{
  "n_head": 2,
  "activation": "squared_relu",
  "rope_base": 10000.0,
  "decay_shape": "linear"
}
Each number is 128 + 32 x the weight over its row's rms, rounded and kept within 0 to 255. Layers, rows and columns count from 0. The size above them is the row's rms in percent of the matrix's.

# layer 2 MLP down (transposed), 960x320, rms 0.0691, rows 779-800, columns 160-319
size [105 109 111  94 107  85  95 104 103  94 106  90 104  98  99  97  94 103  92 100 102  98]
[[141 159 107 137 121 132 114 175 233 137 124 157  81  81 175 160 115 150  79 147  93 106 198  43 122  80 140 156 124  92 157 169 161  66 113 103 101 162 124 125 163 127 143 153  62 137  65 131 142 126 135 112 162 107 174 147 137 113  61 133 166 146 105 103 129 140 124 153 188  84 189 111 156 160 119 142 128 127 154  84  91 132 163 162 174 115 134 123 140  81 120 101 103 135 122 137 130 182 173  64 155 121 162  79 214 166 131  82 114 115 144 190 166 111  84 118 121 104 119 143 143 123 143 140 101 190 129 136 122 168 121 130 107 116 103  85 148 118 100 166 101 108 170  68 175 150 107 130 165 151  94 171  95  70 145 137 128 123 183 159]
 [ 90  92 139 166 115  90 162 129 129 105 132 143 149 152 196 109 106 131 134  88 126 145  98 133 107 110 162  86  95 104 139 112  48 149  89  97 139 137 142 172  35  94 172  97 126 232 150 155 114  98 172 114 135 161 136 184 178 146 113  94 143 161 125 181 127 127 135 154 125 120 113 117 100 106 159 156 126 171 159 162 172 154  74 105 151 103 112 148 205 111  71  93 103 144 108 141 114 142 111  86  78 153 138 113 115 132  69 181 115  80  60 123 187 138 186  93 125 103 157 220 100  94 145 139  76 176 111 126 178 144  96 140 179 126 154 171 112 155 184 141  98 133 111 135  66 109 120 113 123 115 166 103 125  88 132 141 113 130 193 132]
 [109 116 133 175 108  99  68  60 129  69 113  89 134 116 153 129 124 144 183 113 143  93 126 161 164 152 149 105 138  95 127 122  85 101 131 117 153 154 167 179  96  99 127 129 175 139  93 102  75 122 192 126 107 222 142 142 109 126 113 124  95 139 156 142 116 124 111 114 155 164 119  86 136  84 151 191 126 163 122 122 123 112  96 102 143 153  53 150 148 152  47 122 144 177 113 232 123 117 105 107 159 130 148 176 117 104 125 189 116 128  84 147  98 122 133 121  79 154 131 106 150 137 118 152 165 130  87  56 146  82 134 187 130 117 104 141  82 166 157  95  60 180 181 119 166  99 128 148 181 174 150 102 116 105 108  88  69  68 122 129]
 [117 115 161 107 186 105 198 166 170 127  74 179 132 133 130 134 148 147  71 110 180 124  89 159 165  83 104 140 148  98  98 119 110 204 101 140 111 175  49 147 109 126 139 202 145 172 136 145 136 145 156 142  83 139 105 100 183 131 131 191 128  97 140 118 153  71 146 124 107  64 153 130 118 130 124 117 100  83  68 144 161  75 145  97 102  67 146 166 136 103 117  99 101 126 123 114 195  92 122 107 149  91 152 120 109 105  90 141 151  70 187  88 158  95  99  77 132 119 128 117 199 142 149 130 143 193  93 115  78 127 147  91 106 162 146 123 100 104 112 109 124 108 146  79 136 111  72 121 101  86 129 131 155  96  96 115 140 126 216 125]
 [148  86 136 129 132  85 199 158 178  94  84  84  88 157 112 136 123 158 160 116 173 106  75  94 165 195 120 142 100  84 149  92 125 114 168 130 111  88  74 136 103 162 113  77 130  73  85  85 129 147 173  81 150 183 130 169 139 149 144 118 135 152 141 115  92 189 140 137 110 167 125 198 131  87 135 194  75  68 114 164 102 105  16  92 148  63 100 121 140 112 120 155 135 140 113 111 119 104  96 185 139  86 187 126 123 146 164  95  74 180 145 162 110 122 120 119 126 125 112 163 135 117 139 159 143 168 133 183 159 162 114 138 114  72  67 157 155 104 126 120 125 128 156 133 113  80 196  99 170 119  98 107 105  91 176 112 100 110 150  57]
 [162 167 125 152 186 140 119 140 148 140 126 174 214 126  88  93 115 114 133 198 137 154 116 102 151 133 132 132 115 146 114  92 113 122 137  74  74 135 135 176 130 103  90 113 118 116 185  83 121 144 101 126  98  87 125  96 175 109 107 115  92 167  96 152 213 154 162  77 158 155 135  80  95 137 149 189  80 163  73 161 127 159  73 121 149 116  54 143 141 136  73 115 171 138 158 134 100 146 140  87 169 102 116 105 173 121  92 124 161 143 168  95 113 148 123 150 185 140  92 132 176 155 142 137 113 127 113 139 145 177  88 113  90 153 124 125 182  90  59 145 106 193 127 108 104  80  73 105 118 127 133 149 103 155 153 104 196 156 120 111]
 [142 100 116 144 114  49 132 134  76 131  86 119  60 160 118 114 191 124  75 165 144 122 106 147 161 131 109  54 163 149 160 133 135 189 150 104 121 104 131  56 130  94 130 137 143 147 108 175 159 132 181  90 125 153 108 114 159 128 167  98 105 168 173 122 122 117 159 138 148 187 116 150 148 178  63 139 104  81 174 120 104  74  98  64 140 100 168 151  48 137 141  94 121 206  98 131  99 110 125 119 149 110 144 111  79 124 169  99  80 182 145 167 117 109  95  75 131 119 110 108 130 134 172 127 222 114 164 143 175 174 132 100  89 134 132 112  97 165 167 163 105 122 113  84 152  85  59 167 156 131 112  70 122 118 108 141 156 142  93 149]
 [123  67 134 122 170 113 152 129 159 130 141 128 117 157 167 141 119 120 129 148 141 158 132 153 159 175 157 143 106 155 123 127 159  77 135  97  95 114 137 139 136 138  89 132  92 109 125  99 126  90 103  89 100 170 197 103 159  57 187 110 119 170  87 143 118 103  63 128 142 110  95 180 164  69 125 100  84  78 117 115 145  93 137 177 119  72  64 159 146 157 131 146 147  97  76 168  94 126 120 112 154  97 135 179 132  99 122 105 162  89 139 127  84 105  82 125 140 108 162 138 151 137 130 133  57 185 165 123 122 195 156 155 101 108 133 100  96 147 162  90 137 168 109  95 107  76 153 185 126  80 130 125 144 180 133 101 185 157 152 169]
 [112  87 136 166 147 141 114 109 154 134 172 148 137  54 116 136 143  73 111 161 171 158 125 111 113 108 107 110  77 100 117 113  75 109 164 175 155 138 105  59  48 118 169 103 158 166 152 153  86 107  90 119  83 112 136  66 113 149 179  79 134 141  92 166 158 128 142 125  94 142 107 147  79  99 131 197 158 181  96 140 166 167 162 119 143  99 131 136 111 151 127 114 146 100  70 145 105 128 113 147  59 126 106  97 143 122 150 181 167 137 115 153  95 115 163 178  95 180 156 149 125 211 111 117 144 118 112 119 191  79 131 145 139 170 180 154  34 122 144 132 115 136 126  97 181 169 136 148 165 144 183 149 159  79  73 131 133  99 135 133]
 [146  93 110 143 133 117 143 176 130 114  65  99 134 184  89  83 101 208 127 192  67 127 104 144 156 119 187 128 149 118 123  85 130  97 120 147 111 210 104 170 123  62 100 125 122 127 144 143 154 133 100 222 168  83 108 173 157 130 101 164  76 121 108  82 101 179 175 141 131  98 118 171 118 132  91 102 110 107 113 141  88 145  89 193 146 122 130  94  28 143 183  99 169 106 136 169 195 199 148 126 143 134 134 141 135  62 109 117 107  53 162 156 121 106 140 127 128 139 138 121 156 100 148 100 175  83  89 127 149 124  85 134  87 140  94  84 145  87  91  59 144 160 113 144 101 153 119 146 151 104  98 143 148 123  92 130 122 107 103 146]
 [123 132 130 123 191 128 171  96  98 104  57 147 212 176 167 144 125  63 124  76 111 106 129 117 114 140 125 149 128 142 102 137 120 156 159 121 120 120 195  96  89 129 122 147 105 189 156 166  53 138 169 136 107 159  89 146 178 110 140 133 135 158 106  96  54 169 129 120 153  82 152 122 118 112 126 116 195  96 103 188 104 111 147 105 111 139  75 123  91 167 123 110 108 179 130 143 149  92 126 189 145  66 152  90 122 140 121 157 163  99 142 140 161 121 133 100 174 166 178 136 107 123 121 137 138 186 151 142 123 105 175 108  71 151 142 100 114 128 123 123 136  70  92 103  94  99 172 135 137 149 138 126 168 112 140 158 170  89 162 127]
 [158 126 116 160  77 115  87 181 156  91 111 109 162  91 150 159  95 114 117  79  95 114  84 183 153 104 151 111 151  92 166 139 160 120 104  76 146 149  79 153 171 139 131 145 137 108  91 107 171 207 159 162  88 169 159 141 156 137 137 155  94 107 145 118 133 143 124 159 197 125 111 116 143 133 149 168 131 142  96 137  87 106 171 154 106 136 109 162 122 106 137 119 192 122 117 137 124 163 112 129 116 116 172 137 139 145 119 150 113 151 128 117 199 154 171  23  85  65 166 135  52 133  74  70  57  90  90 118 155 127 117  95 145 153 115 159 121  70 109 114 168 170 152 134 119 137  60 166 104 144 139  75 117 130 205 142 138 187  79 161]
 [104 113  92 158 125 175 101 140 142  99 169 175  89 124 113 133 140 154  87 128  89 145 132 149 127 115 144 103 147 150 175 125 117  91 114 144 113 127 193 101 165 132 171  95  89 128  65 115 136 133  97 130 148  23 169 102 102 133 198 124 141 161 144 134  95 100 175  93 144 140 133 137 120 145  51 202 123 167 139 128 119 124 135 139 118 111 146 158  89  67 118 117 187 134  99  96  57  95  88  89  72 185 118 120 146 116 167 111 122 145 162 157 113 183 139 148  87  73  59 145 137 143 157 143 108  69 184 123 159 125 132 169 173 127 113 123 142 180 179 150 143 119 121  83 157 153  94 170 166 111  64 121 127 111 176 104 148 153  67 103]
 [137 183 158 102 203  95 110 160  69 198 109 206 151  83  96 147 109 153 134 156 145  97 113 135  98 140 115 131  64 140 153 107 159 154 164  84 165 116 145 132 105 113 113 102 172 108 150 110 183  82 112 151 119 113 135 131 124 113 105 162 107 120  67  95 156  95 167  74 166 131 167 136 190 145 111 116  87 116 162 242 129 178  73 126 115 105  96 129 133 154 128  89 159 138  90 120  78 145 105 143 146 118 135 208 100 122 144 121 161  65 116 150 128 109  93 144 130 122  93 168 144  99 110 118 138 170 105 145 144 150 191 125 195 158 143 141 136 106 163 166  79 124 140 132  83 106 101 121 198  97 112 125 142 122 115 135 146  78 102  90]
 [ 75 186  83 154  97 159 115  96 182 109 163 140 164 121 107 130 100 100 143  69 154 109 107 130  81 119 101  87 175  95 112 174 109 153  74 133 142 131 210 151 124 112 110 133 116  77  94  95  86  96 151 178  76 141  95 120 128 106 124  70  80 139 139 151 125 106 108 187 138 105 201 120 128 130 135 118 143  94  55 136 131  89 147 123 131 132  81 101 160 114 142 133 161 135 119 106 106 131 117 179 120 100 169 119 112 128 125  68 134  36 112 137  91 146 122 155 120 148 132 116 106  60 138 102  90 142 178 178 100 223 142 111 100 190 203 126 132 150  75 123 127 108 116 130 183 191 182  84 156 174 204 169 121 122 120 110 114 105 159 108]
 [128  86 139 140 151  86 162 180  77  76 147 152 124 109  98 112 106 162 138 127 106 105 140 161 120  75 100  68 113 148  82 191  76 111 100 166 133 190 190 160 111  91 145  85 160 113 107  77 118 105 146 144  98 163  83  99 140 145 158 138 115  90 105  84 116  83 124 102 107 125 142  89 125  52 130 114 119 100 128 132 121 121 116  60  50 159 135 143 129  86 140 159 139 141 157 134 176 133 185 123 158 137  86 146 110 100 109 136 159 159 142 116 209 147 124  66 114 177 169 149 189 120 122 173 133 171  73 126 138 132 179  96 133 149  93 125 113 123  77 115 134  95  91  93  65 131 177 128 123 115 127 158 110 183 164  79 123 147 123  97]
 [104 126 220 148 102 127 180  92  64 130 158 114 110 159 180 121 138  96 123 113 143 138  95 127 148 136 129 102 144 110  42  81 126  85 180 175  95 116 139  84  95  92 119  87  81 161 156 176  76  97 126  96 182 148 151 173 174  94 155 177 101 188 172 171 149 138 112  98  64 197 146 141 113 119 129 126 142 168 115  80 148 102 156 147 204  86 141 106 142 173 122 155 152 126 172 193  48 136  43 159 158 159 113 115  95 129 160 144 114 119 123 122 104 157 140 144 146 147 142  93 134 129 201 164 141 111 187 144 125 112 104 128 105 159 132 125 171 171  68 149  81  91 137 154  85 107 115 129 138 138 136 169 105 165 136 149 203  95 181 137]
 [ 81 133 135 119  80 130 166 147 152 139 151  96 102  96 201  92  98 127 108 128 159 171 202 147 116 108 167  75 139 164 118 153 121 121 134 117 149 158 109 147  89  52 193 132  79 123 102  95 142 102 180 131 133 163 146 132 156 124  93 117 146 101  75  97 119 139 115  75 106 119 126 136 187 122 127 146 133 147 145 173 121 105 133 195  59 120 184  93 107 125  47 119 170 123 184 136 109  97 128 131 120 136 167  84 141 142 124 146 126 131 125 208 150  65  99 149 156 206 156 118  94 132 108 142 124 157  97 139 132 146 116 137 114 124 169  99 135 162 121 109 135 144 134 157 115 132 135 106 127 178  26 142 157  68  77 192 109 113 139 153]
 [134 159 108 181 120  74 114 119 153 129  84 141 127 120 141 219 122 159  88 166 146  80 102  86 124 136  65 121 161  69 139 164 163 107 136  87 138 143 109  83 168 105 113  93  49  93 159  90 179 139 132 165 182 117 127 104 155 133 114 125 121 100 198 122  83  44 166 186 123  89 116 125 173 164 125 198 165 143 197 122 191 153 186 134 159  81 142 115  85 112 104  92 111  95 105 142 101 150 131 107 189 147 107 160 160 109 123 158  93 117 164 110 184 113 126 100 114 148 108 105  87 161 164 101 106 118  91  63 124 120 116 109 147 108 146 158 140 119 123 132 115 108 115 140 148 160  68 137 109 151 186 160 116 140 148 104 173 138  81 163]
 [150 124 124 129 161 138 125 146  46 115 211 118 123 144  59 124 152 188 111 149 118 158 110 130 169 135 163 138 118  64 104 139 132 162 142 100 140 103 123 146 143 192 103 129 121 145 157  94 129 113 129 149 156  93 143 130 103 133  73 126 174  96 141 118 171  94 169  17 126 140 132 166  81 128 107 107 118 129  94 158 109  56 110 104 139 128 137  91  94 133  99 134 109 132 139 124 195 169 112 151 135  87 139 138 136 160  94  92 122  93 175 160 153 130 138 140 103 160 108 108 110 103  94 155 210 147  77 122 109 154 112 184 181 171 106 111  75 112  98 121 142 189 158 104  71 121  92  92 119  72 177 102 125 157 139 153 128  94 131 162]
 [152  65 149 112 150 111 107 119 140 197 105 112 105 162 129 164 133 107 127 188 106 168  91 151 134 152 140 128 126 158 104  98  90 132  92  97 183 135 142 169  70 165 162 141 109 109 106 158 181 124  86  90  99 144  70  74 164 117 140 173 116  83 104 126 125 111  96 154 142  59 127  95 143 101 102 113 163  66 130 132 158 168 158 103 124 156 128 119 110 144 161 121  72 112 166 109 117 131 136  75 121 142 102 112 115 204 189  99 137 123 191 127 152 120 183 110  90 171 139  99  77 163 144 117 152 169 112 128 106 170 117 158 141 177 133  97 135 207 173  83 137 166 166 164 124  58 125 123  95 118 129 175 122 112  94 121 124  62 195 135]
 [124 145  57 150 163  81  85 111 185  98 120 127 136 102 132  97 167 117 174 135 167  83 105  96 124 135 100 136 172 123 104 148 144 127 148  77  74 117 145  82 133  83 122 124  81 124 149 110 120 118 125 190 145 150 133 160  77 146  95 175 112 144 145 132 106  76 156 117 113 129 169 190 125  69 111 150 150  78 167 137 189  69 119 101 163 132 163  61 155 154 145 114 177  41 124 135 103 164 133 209  98 132 137 116 162 124 177 171  57 144 161 122 119 111 157 138 166 104 100 106 160 103 155 127 131 165 109 169 131 148  15  96 164 115  99 107 140 171 128  64 170 159 196 157 113 142 137 134 144 119 136 112 146 132 140 111 101 179  86 129]]
# layer 2 MLP up, 960x320, rms 0.203, rows 780-800, columns 160-319
size [114 112 100 117 100  89 102 105  97 118  94 112 112  99 107  97 103  83  93  95  98]
[[124 151 105 150 200 103 143 165  78 124 179 114 150  94 153 100 111 164  25 166  99 100  91 176 103 140 176 124 142 129  91 145 150 138  87 183 134 112 127  24 124 113  84 139 161  90 129 150  92 162 148  91  86 139 131 105 187  77 164 122 125 121 115 107 120 111  59 218 162 141 124 128 147 152 140 168 161 139 129 171 112  96  93 143 138 170 154 161 106 140 113 140 115 110 131 103  89 117  87  96 145 127  82 166 194 104 135 172 124 214  73 107 129 114  77 108  70 100  99 135  92 121 120 107 127 187 125 126 131 159 111 154 109 114  98 132 115  97  52  99 121  80 138 115 154 128 131 187 102 186 151 107 134 163 151 145 153 165 130 109]
 [175 139 148 154 141 125 118 106 144 153  80  73 102 135 114 159  96 158 142  86 148 135 132 169 185 129 117 161 116 125 117 159  93 126 133 129 134 115 127 142  75 136 171 162 103 174  89 100 170  88 140 120 139 111  64 138 158 179 187  95  82 192 104 138 120 143  97 127 156  88 103  96 135 163 150 134 148 146 129 108 117 144 148 184 180 148 148  74 141 121  84  85 164 138 128 148 122  87 134  78 127  95 125 179 113 158 138 129 113 149 153 147 127  91  84 143 182 140 122 135 153 167  79 103 114 216 120 115  91 150 194  97  66 104 201 103 148 118 108 100  88 116  79 106  60 127 166 104 157 131 135  93 112  62 127  96 158  87  74 153]
 [ 60 168 102 161 132 159 105 109 125 133 128 198  87  67  98 134 137 171 107  93 128 135 133 105  81 134 160 125 116  86 166 220  86 163 196 180 126  88 189  89 129  84  92 161  88 137 154  94 187 121 119  78 146 170 207 108  66  76 107  94 123 113 132 123 196  98 109 104 132 132 182 170  62 183 146 139  92 113 112 158 141 128 158 125 155 185 166 117 157 154 101 170  98 130 139 182 110 152 138  96 132 186 149  61 177  86 109 116 179 151 128 161  81  81 125 134 143 105 121 133  72  85  96 168 130 121 142 122  89  83 105 144 155 112 158 148 129 101 156 143 172 121  75  70  80  91 116 149 106 162 168 151 109 113 149 172 132 163  76  62]
 [ 73 131 145 108 132 139 140  86 188 122 138 118  96 118 121 134 157  95 187 145 173 117 101 104 128 128 122 120 148  97 137  72  96  61 105 204  97 138 200  68 202 142 107  78 102 102  54 158 153  97 165 137 114 160 135 133  96 104 189  89  85  84 125  78 125 134 121 102 132 143 117  59  97 107 156 159 150 171 186  81  64  95 212 105 206 142 117 157  98 165 148 158 170  97 147 119 138 129 169 141 129 175 136 141 109 113 146 166  99 120 202 118  57 162 102 139 124 142 145 104  97 144 108  91 139 175  57  95  98 138 148 109 169 129 145 116 133 151 183 137  91 136 108 109 171 167  96 117 120 151 117 144 134 129  59 125 118 152  81 161]
 [103 151 143 144  59 134 113  84 107 102 161 126  77 130 129 125 135 135  73 100 156 120 141 114 131 117 106 155 120  90 153 158 164  92 157 115  89 116 149 112 139 119 148 189  91  96 116 166 156  89 142 155 130 169  94 152 137 170  93 170 155 180 125 110 104 134 181 137  96 141 111 149 168 101 147  84  88 152 172  88 112 110 161  49 197 106 127 132 156 104 128 120  88 180  78 209 106 153 136 100 103  98 157 129 128  44 138 176 117  89 121 127 145  82 134 148 138 127 134 152  92 165  90  96 201 109 154 121 134  56  77 115 111 126 142 165 111 124 104 140 112 130 150 102 122 123  95 190  66  87 229 129 116 100 136 150 136 158 102 154]
 [178 138  95 106  73 104  94 142 132 126 125 147 107 106 148 100  64 145 119 134 100 119 104 100  93  96 113 141 185 148 147 137 155 115 127 159 117 203 120 116 186 154 152 175  98 128  84  78 135 197 101  95 120 113 118 109 101 149 128 122 159  93 169 103 108 121  94 157 141 155 115 111 148 110 107 173 158 139 156 158 105 174 123 174 172 127 103 160  86  60 140  52 156 117  85 138 149 150 109 164 131 105 146 142 165 188 116 158 108 147  91 123 100 141 165  65 137 129 104 126 112  97 142 142 123 122 171  71 159 148 105  91  91 123 164  80 179  91 184 112 137 159 158 155 109 132 120 126 141 120 172  82 113 137 104 169 126 141 162 111]
 [115  73 130 135 154 112 151 171 162 107 154 184 152  66 191  89 173 133 187  97 173 137 124 128 131 112 179 104 150 121 135 114 166 113 140 182 102 153 136 141 126 144  84 178  78 100 161 100 157 114  69  92  96 105 101  83 118 188 131  92  92 109 149  79 160 146 114 115 131 133 176 135  97 157 162  88  69 107 205 104  99 167 154 165 113 155 134 134 215 124 135 123 114 147 160 100 121 120 172 101 147  94 111  88  86 185 110 133  66 190 151 115  85 109 104 145 162 154  71 147 152  75 147 146  84 141 142 185  67 130 123  90 111 197 129 108 145 156  96 155 109 154  66 113  66  93 146 102 128 116 161 142 166  91 160 150  96 171  89 127]
 [120 208 152 142 147 119 111  93  99 144 182 128 174 184 102 159 130 116 142 142 140 113 171 153 102 129 100 182 129 130 108 186  64 183 116 132 160  96 133 161 213 133 116 134 158  82 130 109 186  98 152 125  90 104 170 140 119 102 149 136 172  87  80 139 103 133 167 117 131 110 124 127  77 106 101  80 150  80 132 134 150 126 149 120 112 135 142 132 155 153 188 106  67 181 106 129  94 129 146  94 132 118 106 135  86 166  57 163 105  89 153  98 172 132 148 119 123  82 128 169  56 146 136  76  93  94 115 104 168 152 180 117 169 168 142  63 127  77 119 157 129 115 102 162 148 101 122  74 131 158 106  66 151  93 104 193 158 109 149 125]
 [100 170 101 103 115  77 110 100 123 123 138 132 125 204 103 104 114 158 205 231 110 177  77 196 139  94 174 112 112 145 110 107  91 150 156 106 130 132  84 122 116 111  87 103 116 107 144 100 180 152  73 100 145 171 129 117 147  63 136 121 128 126 131  81 156 113 102 112 114 181 161 108 118 162 141 160 113 143 148 100 137 165 141 129  91 157 164 127 108  80 109  91 137 138 185  69 168 141 118 108 180 126 150 103 143 164 129 160  99  93  86 109 115  88 100 190 120 103 159 167 128 192  59 105 148 116 135 141  93 107 137 145 176 179 116 105 169 142  62  80 111 133  93 145 104 114 114 114 116  93 134 132  95 138 154 167 125  93 171 161]
 [123 122 133 129  78 101 112 131 101 132 124 115  86 102 166 107 111  90 137 113 191 188  70 140 159 166  98 125 119 131 184 130 177 210 114 128 114  96 114 168 150 121 166 114 105  93  92 169 143 125 178 121 129 144 107 148 116 136 152 150 114 129  71 127  81  75  95  62 122 126 115 124 118 143 152 171 126 140 154 111 162 189 119 181 111 154  73 173 167 157  32 159  94 165 136 116 118 128 107 152  83 111 116 154 108 169 177  84 105 129 102  59  84  86 165 156 177 143 163 198 156 131 125 119 138 139  81  77 124  74  93 129 186 174 146 105 128 191  79 140 136 134  73 136 125 135  96 138 148 146 154 102 140 156 130 134 113 113 162 113]
 [105 150 115 184 124  97 161 126 106 129  65 123 156  78 170 119 127 153  98 125 111  64 169 122 136  94 110 155 173 135  95 142 148 113 153 127 145 105 151  66 154  99 132 177 141 103 178 149 154 133 153 121 183 160  99 125 165 133 119 164 132 115 144 109 122  90 122  84 119 164  83 126 151 147  58  69 111  96  95 163 151 142 139 152 101  80 124 164 108 108 127 140  99 144 100 115 159 102 134  45 108 140 203 163 158 181 141 144 142 112  89  86  94 122  90 141  95 127 153 154 137 178 164 187 138  86 129 127 121 171 178 133 128  78 124 111 131 141 165  95 136 137 150 107 117 152  99  98 148  59 109 136  88 127  97  79 158  78 126 141]
 [151 156 136  84 146 140 149 127 112 146  63  72  92 113 109  79  86  79 133 134  84  47 166 109 177 110 166 145  95 148 169  88 146 128 115 192 119 112 142 109  79  97 103 118 144 172 135 100  97 184  67 122  48 135 134 148  80 140  82 149  97  93 139 121  52 172  40  77 137 136  95  87 149 174 148 172  89 178 110 146 118 142 173  96 138 127 136 165 123 197 151  83 134 150 169 105 135 113  89 117 124 129  86  97 122 146 137 146 114 194 150 116 133 152  86 172 151 106 154 142 165 128  97 123 171 152 128  79 132 115  54 148 167 155 178 134  88 116 126 140 133 114  83 130 177 170 113 159 111  74 187 134 127 117 141 119 135 162  99 101]
 [115 200  87 164 124 124 114 133 113 130 119 114  56 120  94 108  92 146 213 135 104 210 119 144 130 138 133 114 155 138 143 124  99 225 133 141 146 134 151 106 153 146 179 107 145 211 111 158 179 115 153 102 100  68 115  94 116 149  93 192 154 137 115 126  98  90 139 166  61 123 166 184 150 146 159 124 144  82 122 181 138 128 151 140  77 102 148 108 101 137  97  90  92 132 173  65 178  65 126 164  98 157 118 153  82 138  98 147 131 153 128 145 122  70 121 137 167  75 163  96 158  79 127 100  93 124 153 133 115 158 161 125 100 152  73 154 147 130 136 173 166 196  88 144 146 109  66 166 119 126 136 112 101  56 126 127 142 116 166  99]
 [182  63 150  82 115  82 146  96  62 130 142 114 130 109 165 122 157 133 146 146 108 158 149 113 175 125 149 140 190 166 106 125 102 160 127 139 122 146 137 114 111  85 168 175 162 141 114  83 198 160 142 145 160 135  79 160  74 154  91 168 150 122 136 116 137 173 136 170 153 139  99 181 156 131 128 148 115 180 163 106  73 181 135  95  50 108 172 123 130  87 120 148 131 108 154  89 138 138  81 107 143 135 112 180  96 175 191 142 161 142 127  97  98 111 196 107 176  86 139 179 109 143 136 156 136  96 115 155 128 124  68 122 102  83  80 145  79  74 148 129 101 123 105 119 125 143  74 104 137 130 125 118 137  74 127 136 139 136 115  78]
 [187 135 149 129 141  73  55 159 162 112 122 145 140  95  89 101 104 121 148 158 116 161 127 135 128 117  67 174 126 140 158 133 109 148 159 121 136 120 101 151 134 117 192 146 137 142 101 118  88 188  73 115  75 117  89 154 161  45 152 121 149 130 170 116 117 116 140 134 117 153 154 134 115 132  98 102  74 118 122 100 145 141 164  59 100 114 109 118 123 110 117 174 202  86 168  89 100 123 124 108 181 146 129 121 175 107 139 143  72  88  87 103 168 159  94 166 151 144  99 127 141  80 113 150  65  84 156 130 108 102 113 133 201  63 101 162 161 146  96 100  81 108 127 166 144 130 148  63 118 157 141 128 202 144 166 129 211 134 105 155]
 [ 75 129 152 132 121  82  94 137 148 106  92 135 161  95 164 141 121 140 136  94  80 112  45 114  75 110 110 123 147 146 132 160 109 111 142 154 103 118 124  93  82 112 140 173 100 123  82  95 167 162 150 166 106 216 162 154 136 111 117 174 191 174 161 160 161 128 112 140  91  84  95 107 171 143 124 116 137 102 157 159 166 158 126 165 136 148 125 185 134 115  85  10 125  86  79  98 104 135 115 128 139 149 143 122 118 126  91  88 106 178 163 110 121 136 139 133  85 112 143 126 131 131  91  97  77  92 132 188 137 150 157  72 117 148 164 153 116 145  98 103 120  85 127 129 108 129 154 136 190 123 138  82 101 119  95 163 129  99 120  94]
 [111 131 126 144 131  92  95 178  62 100  78 156 102 151 160  81 128 130 113 132  93 142 104  99 105  84 182 145 136 106 192 162 110 190 114 140  85 135  82 129 161 164 105 118 110 115 131 164 174 102 145 124  90 128 109  68 114 140 147  85 126 175 103 139  61 172  89 154 123  95  92 121 160 160 147 108 168 127 135 121  66  98  40 139 165 190  96 153 153 153 195 121 132  99 114 112 134 163  83 134  60 107 124  88 104 107 156 131 143 118  86 140 103 151 113 162 106 114 139  66 143 158  94 144 197 102 120 111 159 146 103  90 208 123 100 142 115 117 165  49  88  65 132 130 129 145 127 198 112  69 123 163 210 104 133 130 108  75 110 154]
 [155 142 160  99 139 154  74  89 104 128 116 150 108  97 153 116  93  96 104 186 127 103 115 157 104 110 181 134 141 123 192 136 104 115 102 164  96 122 158 137  58 169 176 176 171 161 124 104  87 104 128 101 113 121 118 172 137 137 147 160 150 116  95  81 149 155 137 128 124 155 105 129 128 107 179 128 114 133 136 158 162 155  79  90  80 165 125 143 161  77  90 180 121 157 144 139 164 160 176 162  54 126 125  77 174 141 104 132 125 115  96 166 115 114  81 136 165  90 114 127 123 115  87  92 175 131 103 169 150 154 137 179  85  85 130 135 117 135 125 161 176 143 157 171 145 112  95 146  89 203 154 137 137  99 149 188 136 123  91 109]
 [114 133  85 104 134 154 128 115 130  64 149 171 110  76 132 115  70 115 172 126 152 129 129 143 111 131 188 187 158  79 176 147  84 106 123 124 171  44 166 218 152 192 159 141  60 133 126 121 127 126 128 156 135 104 148 112 147 108  89 140 139 134 110 169 132 128 130 133 147 129 113 120 117 172 138  62 100 188 109 109 148 139  61 129  89  84 122 137 113  91 130 127 171 112  98  62 171 161 148 168 133 118 100 154 106 140 170 116 140 178  87 171 173 110 150 101 105 119 133 211 132 133 106 114 195 125 119 108 102 130 151 181 142  85 164 166 117 135  96 150 120 114 138 131 110  77 133 163 143 123 152 113 128 148 128 143 129 150 155 104]
 [108 159  74 128  59 168 125 113 115 117 140 109 127  46 156 181 143 134 150 115 157 130 129 115 155 107 116  85 136 132 105  91 126 136 232 112  95 129  74 102 165 139 154  99 117  35  67 211 103  82 174 130  79  88 182 123  97  83 104 164 110 130 125  99  96 152 158 159 120 111 142  72 156 177 174 123 146 112 186 114 131 136  78 110 129 152 133 138 169 115 129 143 153 129 175 141 124 175  79 170 155 146 135 123 136  42 144 124 172 126 152  95 158 123 113 146 125 128 153 131  80  99 129 104 146 116 114 152  85 173 145  52 136  98 139 150 192  66 119 143 144 120 141  99 197 151 166  97 118 150 122 108 108 137 114 185 145 152  80  93]
 [125 123  78 115  95 112 126 134  66 141 112 137  90  80 202  78 166 100 129 141 165 129 120 142 107 152  91 140 127 165  79 112 191 175 163  60 111  86 113 138 136  98 142 105 129 159  96 186 129 181  84 100 152 111 110 137 118 149 165 156 164  96  84 108 150 153 105  82 154 155  99 108 154 139 131 161 179 130 126  54 142 125 116 137 149 119 156 167 106 150  53 141  73 158 152 119 124 148 142 112 113 160 163  92 203 152 129 130 126  97 132  76 154 150  94 137 131 109 119 112 139  87 111 121 129  82 149  70  88 100  82 102 127 127 154  61 142 182 195 118  56 128 101 106 164 171 127 137 120 100 142  58  38 193  80 117 117 108 143 141]]